Weights of a small transformer language model.
Size: 12 layers, width 160, MLP 640 tanh GELU, vocabulary 867, 3.49M parameters.
Each number is 500 + 25 x the weight over the matrix's rms, rounded and kept within 0 to 999. Layers, rows and columns count from 0. Numbers have three digits each.

# q: layer 8 attention query, 160x160, rms 0.215, rows 15-21,47-52,79-84,110-116,142-148, columns 0-159
# k: layer 8 attention key, 32x160, rms 0.194, rows 14-20, columns 0-159
q110:501507510505515495498497507524501518501493493486492493489503516480516485521500501520492522508507493506530500511490509521476514509504500506497487498514490526488504508492518503491493492468495503531503505495527518485487470496504501498480524510493507502498501470507482507495514500506506488490507506481513495509520516478503509482529511504513494520516499524495513486489500519486493498480503530514512488493502481505508519498506517509503492469507490512500489504509512478471479511490504506
q142:527484468567503486504519470521502526504501496504500512436539479457464508529536523546501523500522516521497525541512538522473516495496474532496483483521502527456518511462490498470507500499467524506497531522497532516543468508453531482528466533458494490495494505534513498447525441501503524510514516521540518474536525499510524536525537489486550463500491501518492513500493523481538541460515537502467548451495514507510503496510495548497520512500515573463442457548472484464468509500501488
k14:521533408507489542489471468468510462501561519504440448463464525458533459527471489543502514508515478469499471518508600515401509536517464511514504471550514514395452556506478498446481452496566489564480469503540471475448434478516566456509439500530587490508565520481554498497475440516520544550467500560544502475521557541517501516481455478449502520494500505478556474509511495479556495465594504381484482504420473526500510524519545520490506478526539526542566521447509496391527460461503485
q15:511513508500505521503485502499500500507495490499492493493493509510500488507495470483519496511493483486490484491494499495519498493490518521487511509492491504488514501471513489492498476516475507494512512488510499491503516498485492507494522495502515517511490496504516499480485489515512521495512495514488498508526498515486493514502507498505510493504506521510490519513495479504504474502474499504510495528510484507508508492518510500492501507517510497492505498502508520523519515494489512
q47:503503476499504488492491504476482480488506490519481488498497488512490514485519500497497499491497490511515508496468518480488503516496499519505479501493504485507509520530488505486495503496495484481488509495519492510518472475498519501512513474495488515518508505499495478508508495517470517492484493468518493498515502491502502484512508511486518487467505490515509517508520504500493509487493498472503511511507529537517511519516496494478477477512505496512510489527491507520493483477484479
q79:515510505481498517497501511508496490506516506488501496502497506497495476508477517497484503511513500522534483478524507493527502515509495521483513508503495497478525496495495477498509498508487488505501516496513495514531492489481514500515511471479488483499500486522511499511501495489480510475494495480492507494514510484491507462520494521490507494491507503492482493476535492495491495497503504510492496495500486499492502510516508486488504494499486469525497498497478504523499494480494519
q111:518478487512481485494474506487483496497493519508502511486506494482503493489485500510486504503497511495513509487489502490502537502492502516484506506501496498520490514499507502509496511490497503505487512502501492514496502509499495510511515497482490510492493511505496517511499481495500496495500469502512490500514494521505486504496494503521516501477487513528511506492509503474504508485504506490519491516518520519515499506510513494496482485490512494503512498515487517495497505498494503
q143:494493465514480476457448497453473486503516474492494487525479526536457511489508518498496479514517495477537507477437502493443586540483527497494516511498537442493488483532518556511512530480512469486522541431512499490498507479498485500506514519456487535523474533517509499509460492549464510496472483449515464460477516521489531470537486514501518468446481478512539532497538482479502555477468524473541508540517519542510481527509496544475420445492506529573522449578518488530489470490492495
k15:524504431451480476418493480429449498488498432529484510486468507481492454389531468465472484502401524475512499488495516493491472489496478500486439422469527523493512516509518482548532504496492478442430429540507474480473470470475469521479570500498549498602432426493491476578481462603431464453440458438557528442498506504475501486561563495488532524469476482550564463555559508507488496491545495503537548477473540550459491500520555521471496543492481521484479387503583480463562496503473507
q16:445488452550457551455492555509334605507537541512471515578473454456513396523554439603425585413451341481536404503571504513450473537528475486520523543558518449490525477531602541480442516428557493486440527521548492579556549576481536456521550491374490468471586489448573401526629540420516461418398555525460545546619552461553464482533467525564478486548436492484457493589413499548460466510528448499430462506536445562458550490587571540550471548469438492520539452443478416492474589540436609
q48:481491431463533513538507558534411512518543481581496459541460467469439463521542413450527607494480414472530505467459536494476502526484492326443495482511510519484526497536469427579478533518516527488376505618509512632474605463432505652519526466577373477615539538441482528528455417473547534566477566508389420492558478554535519549523545523491488459479561496436436608516435509542456558471488524504500415488446464553514565511526526480509498536428527585537582512501501465498526634508522396
q80:515487424516454550466536517547490521560453490513564574582541571505561434477554498534468557532445431449480497486498433503527427525580521415413533548543491512529530467453487582547510462507507400467462563440446522529514503519504515588461487443489463435542483510435575419522493435512464511578480523442522419453520498452508522512503428521502525523543543542486492510483498501507465496471440439496463453416502468496437447504466526449463445492450512464569566486537507470500450506562501539
q112:474407365530465556472451527550389641509513532551506434567551457487445473454512556563495515425458456564548439494473490601553539490571437506469517487508520412492536453576551568496479521467600496530528502489462452525569603562494479448575495520480488524539572590532518453552605500473567484477368559470429533498588554531589491465573466528508493512438395496535487518468397457463477491509510522489450523507501474553453486517494572487519468521479494451525486417520451497540567558523452614
q144:435551501461507437476453486414567603512507508486528477523445497510548544535566495499445497434484474471487480490437458518492540461514525449536487460472444449514532456560547507518487524477560579522475546416480479484511479481502470501503553514492444580562500510514473510537482544535515507521569486518483468544506522483571508493509548513516480471423508490504495490493472504468553504457503490445417548530516528574500469528556499504518526506505464488486566482500561503541462547588460564
k16:499480496490519501509514499494456490484499498527498504510489484515506503483508475506468492506496496468483492494511488514519525505487524518493501479453465486491491481510515508507502499484524519515497520491490520499496530508507494500495468495493478480484499493473490482501477492507469503523495469473498528509490486522463516474481509506497504486513502508483492519495524526501494495513511494537494522477457522515480508518489497498500500478520474488485499486497495499500506512504488489
q17:499459486558475506531530536547415498598531523520542557477492449440528427479473540551440514493516514591519426456495532428497464470490538530511428537544533518483467463453545514463547498461551495510452512464496552518506511504580456452469580482501440541436530458517477446508532451502455550460436509516507509484539499481515493480547639507548469478525396515540487468496457414414521465509478488525476501522469440572529477480525527453523550525488474490501415526520477475575500533496423513
q49:616538512488543481510567474524563485533520540527520527535489550427573457499536521501417495572506532500484503482500578516470502521512492563583457531523500599417452447433554535562475485519434510498506512421475509545561447503499506524454525547491479520528470561543447525442403492531425533534572424502543527466361483529472539549512567451468496565450581531461515484435453480513428502427471484473529481422511533462504495553547518557487499562504506511460546492445517529517496496566497520
q81:534534469444524446542571476546480470458505511461517487511475549455434469557459515423500521472570458512568525503533489486431423529475445517464506439434449573534494426560427549500534512418511460472545568479482503574484390489485490457531475439486530484486492498529514548463538651495509480550577535439498576510412591474485512480521515495520470470467513472528485522514562535550542537442437482500522481466496520542437476467404494502486435499501484500524540454474574459450516555536490461
q113:510495489503528442487492509447577440507527479481552545531501590512495513510561464468510487504546584462421582537496469515509493535517424525426476480463487490505448437502454512580523433454390429385520530449507547577529474456518488527463388511555593478406464535531475582434403546489561459501548529436426488495521530502456568463480494451427457483527523531472493509461547559496577483456475520522505489511533565496484529522428410516498477492469487489493561457571498493525506500476517331
q145:488539520530522499498494530549531506526463538500475516478537529508527517527486485509514526470496513490474490512503513493511498492503449504556495499511473477488497469443493524481511506505511550510524484524477507483550517496520515502444503519488503491526524504501533463485532513481498516530509475531511490481493504515510464486508540469469480544468516492495465527515486480519513478504507506506506500474475502524470476479503465493507492523503530524491485511505490458514462508502492481
k17:524528494505505485491502518489498501495522512485497488506489475499501506491479528504518507482476497506511517518520516487482498482506512500504497471514492505463503488502486521502488508491520482508485508476483510489455508493494489474483503505530504525519493506495507535499515512503485504490503489515502492478458523505510502543494480514508496500504523500501536506482515506480509499487517494500494499526485496504491509482506477506482507502489511497476493511500486481490478477507498494
q18:489523513515547505503458528450488519523559500474540523544483536476430498511465481523475521464510552563481482533471476489525495556478490545521493482467466465515480504509501479477518473502476496456464504513559502500493481498495522481518485492514502452505452503539455528456423546524475498508526503495486461524529496500505479474493535489495505439514497482524454485487544464427545480476505507530508532518495483539510490467479513492510514499460501541478498542494454486499546519498432451
q50:496526529471534490523500531491513489551485518533496508496474516472478474493517480472500507511534531523495469490465522527470510500500498521521494462502463508497531498495508481510497524486465476462464516502522519504515463544509501524502497514458482507465480507534465483488456503475505533498529490499514513502496510505524495469478543487492504532494509514495538503509490496487517505447495476482499479512530519484475535549472477500496515552503518529520503520507504502505473492540476472
q82:498510496458511497557502483467504480513480484499507500519479495515452552511486484475485499518534506487491501486531494475520452528502497492533501542456476502486469515500503520520468475527487500482514525538500490528516481535464499482498452467517507522537499480495521556457483518497511508483485506482510525550471474446502494524492510492474499513534495477536507511506522512481527503534488508513528479530516495498500508505469479509466505523477471544502458460524522471514553496513432445
q114:510526498468519568495511517459481521532548524444504516490514501467448541506486475491502492517564530535489508502506454461489505516486517543491493505487489477534515538490522508474520498525501464471530506506504468520502473509492519491514497478524493454488488518525497519475484564504477479483524529473480473563562561500459516444465517502499506435485501470561499481498525511506562525474478508480509520500487511514474510468453496470536469481461504506474482517531468479508562510514436426
q146:500517505505502503505494515501499498493497500513506505501504494510491495501492499507501495500506495505494490495500504498501492494505504505501503491502492500506495502495503501496480499513501497500491502499496489512494506498510506502506505489509492496507496504507490515499504514503503504497511516490497494492484492501497485490496507499506493499491510496499505502490496503501507503496505498501497497510494504496489496496502500499499503491504504500494497499499490497497500504484485503
k18:506504513498494488503477499481480493499496499472485485507498498476494510518465505503481503493483510495525500519492510501503485478494496521510490502489513490486498469503506488475500496514503513527509484496524507486476466517506529462496504496487503508531506490497493493493508488513494485527500484511480490510500510497489504508511472509507503498494509497506513503517491506477495506518523510489519495515485492498491492500491489495489480492501504509475487503492498505502490490501485500
q19:510483553480537482540501485478472468538512501501489558493498515509506493478486499482505510493489566501502511502497503454511490500472507557509505492491486498511441497470497477499531471482467475464490551490509501484493475513508514515461502478507482491483513496515509505496445528526483522524560506504501494495495482459465519492480539459513447495489502518499542477492532507429527501473455476532491476524518495504475524500472489485514497490551544519502491505488482516504506472504511436
q51:521521525494531512520522524538521459498514495521483549484476512503527483475506491483519520500507535531515480464487486504476528512484512530519485488503498500514504512513508511528510489471485514501492499515474504498494481480505508499509521508484520498489507491508450518492481479473499525529520504507518504494493506489473502459504517495483496496494496497510511464501500506483500498506488492514499509491521521472483514482456519516507529547514500485508521516472496491493491503489489496
q83:527534516479509495511524497504497459504493514507495512483507517479511498508514495495485472498467519505510517495526488516504497490486484494505486504504495502491515478489511538536499489498489485501508539484517486490503503474536526477494469511502530502531530502503518504497486515500506494515512531497518470531504465473478515527493523491460485510491518480508498496497511520505490498497492497497493473524520511497474505477486518509493490527499478515494514504504496517480521503499476469
q115:544535484478484531483516492504490488499470519525513565511494523505483470500488503474512485494489523510503477483544495476520502523531482559529497498482476517527481511478503534511473474519523489492469525480497486501526480485538491483508525429536534491509464524567480583445463578494477500518507527526515480559524492489499500442529488501491460448464516505551496503458510485501508525489467486504497520536489489507508514463471541480527489525517546536488499507486469512457562497485482416
q147:511511509505503501501498507496506504495497498499505501509501497510489512495490493507505493499493506507502488494499496493505503501495495497506497494507489498493493504501505509499487500507501501500501495507503503499498495494510492509498502504505501496501502498506500501502503506502502504502503513499497496505494495500490495489496496503500497495490505499511498502499500501501501505494497497497499499511500502502501494506507495503500497498497500493496495498493500500506508509502487503
k19:501511492517489494486479488497510499518487502478514479510492502516524535501502504514485504488495508506502528513500515504486511489504514508522477492488511513492524474482508503501490514503508486509479457483509507492498512510498518484509477489491527498498503480513501496512505500500521516500492512523482514498487514512497517518516480489490519485510510512506502478521500511504492512489522518491494516519480494501502508502510503493504504498497520516481504502482526493504525464491474495
q20:503546465532515508559471509480460498516498451465499491438477486496479510504530493475521469521501547516482469493519473471509522534525494502524516548514518511492526519471491495483481509532472472433464507529509507488559504480534511528495506512500519531494497503533538507507447511503517493479496506511459509480582475488513463462475529491506492470488501499490460477503509537447521487490477481505501505527473472490430482494529495473506536466461466517471473501477478541486486489483470441
q52:482536501460521489543492491535514486484526498511511519473506545486482529504485467490525529500524504507475495489452494491483553517501519502536491497470482508524489514496508463529504497478516508474480487520509487499493494513493502509490540472507517517493489474496486494481496499492487523509528511486523506503469492482479482550489510521522503490489529504487528476514493487478485501482485490496544505454526520449464496498465484501500522512488501496486482543484497484499476511507522475
q84:511512509462477482502483518510537473491493473485481513492489486501501512506514488467496462508516492514499493498520501505501502509506515495503483502512500500495507500471497514517497482520484500494511509525497502503526487487499505517494470531512517487515503491490468506503471528511498485512498519500525487509515476468489486492528539520475487485517543515502464517509518528493493484452487486478485501517529497523474512511469515504450525506477467494507501520504516516489520490488501485
q116:500521481517504575489484508505455539510515504504522497489489485495454496482504470463522471531534497555531471524505486486489555493530521534513521527466449500510506540513538487512512492510551485498501510518499478469521513479505528482507520522537517506453481537535508525481501536465476480513499519470484490517538523488519475453496496482521503507518504517512478500465500526502482513484456516462498493527495468523477490517489486477507479486488478521509496492511515547471527567529495451
q148:497494505498503503505497506490500494493498495505511499492502497508487503501499499502502496486504504503500499496495505488504501502509498503501507499502503496506492498495501497496497499502497501506499512501500497501502497497504501503510503492508497497502503500509496498497501502494492502495501504495507498497491504511501496499504511503495503503505502499501501498496498508500495503504504495495499498499495500508491496496504498497506500503498503498499497505506503493498498507506492497
k20:517496532510499518499516507484464507506504519489477480525513490495516503488447512522480509486483529499518496497476503501472512495499504523495490499507498498509515499520519487485505514524503506507502472486495510511485486519493503469484475480491492514515503501501513505510491513512498506522519507528484471512508527496524503505493516492499508506529505531502505488528500504493518497495487513513490520521485507497486501515504489484492504480506491515490506516513506501522500487502488496
q21:514472520504514475476488464496508472482489508528510498479520508517493499476487511494497525474508514495496528487525531497523495528463530480485494470534558512527489529537499516546522475503503499518430539521497478588510492515495470507499450480499494487508530467499486513475480491488537509466515509510514506518481489555557494496499475477459504525474511472509490523518496506550509495524506480513513498495484498462488506525511499514497497503548524503533515455502476502514519477503517472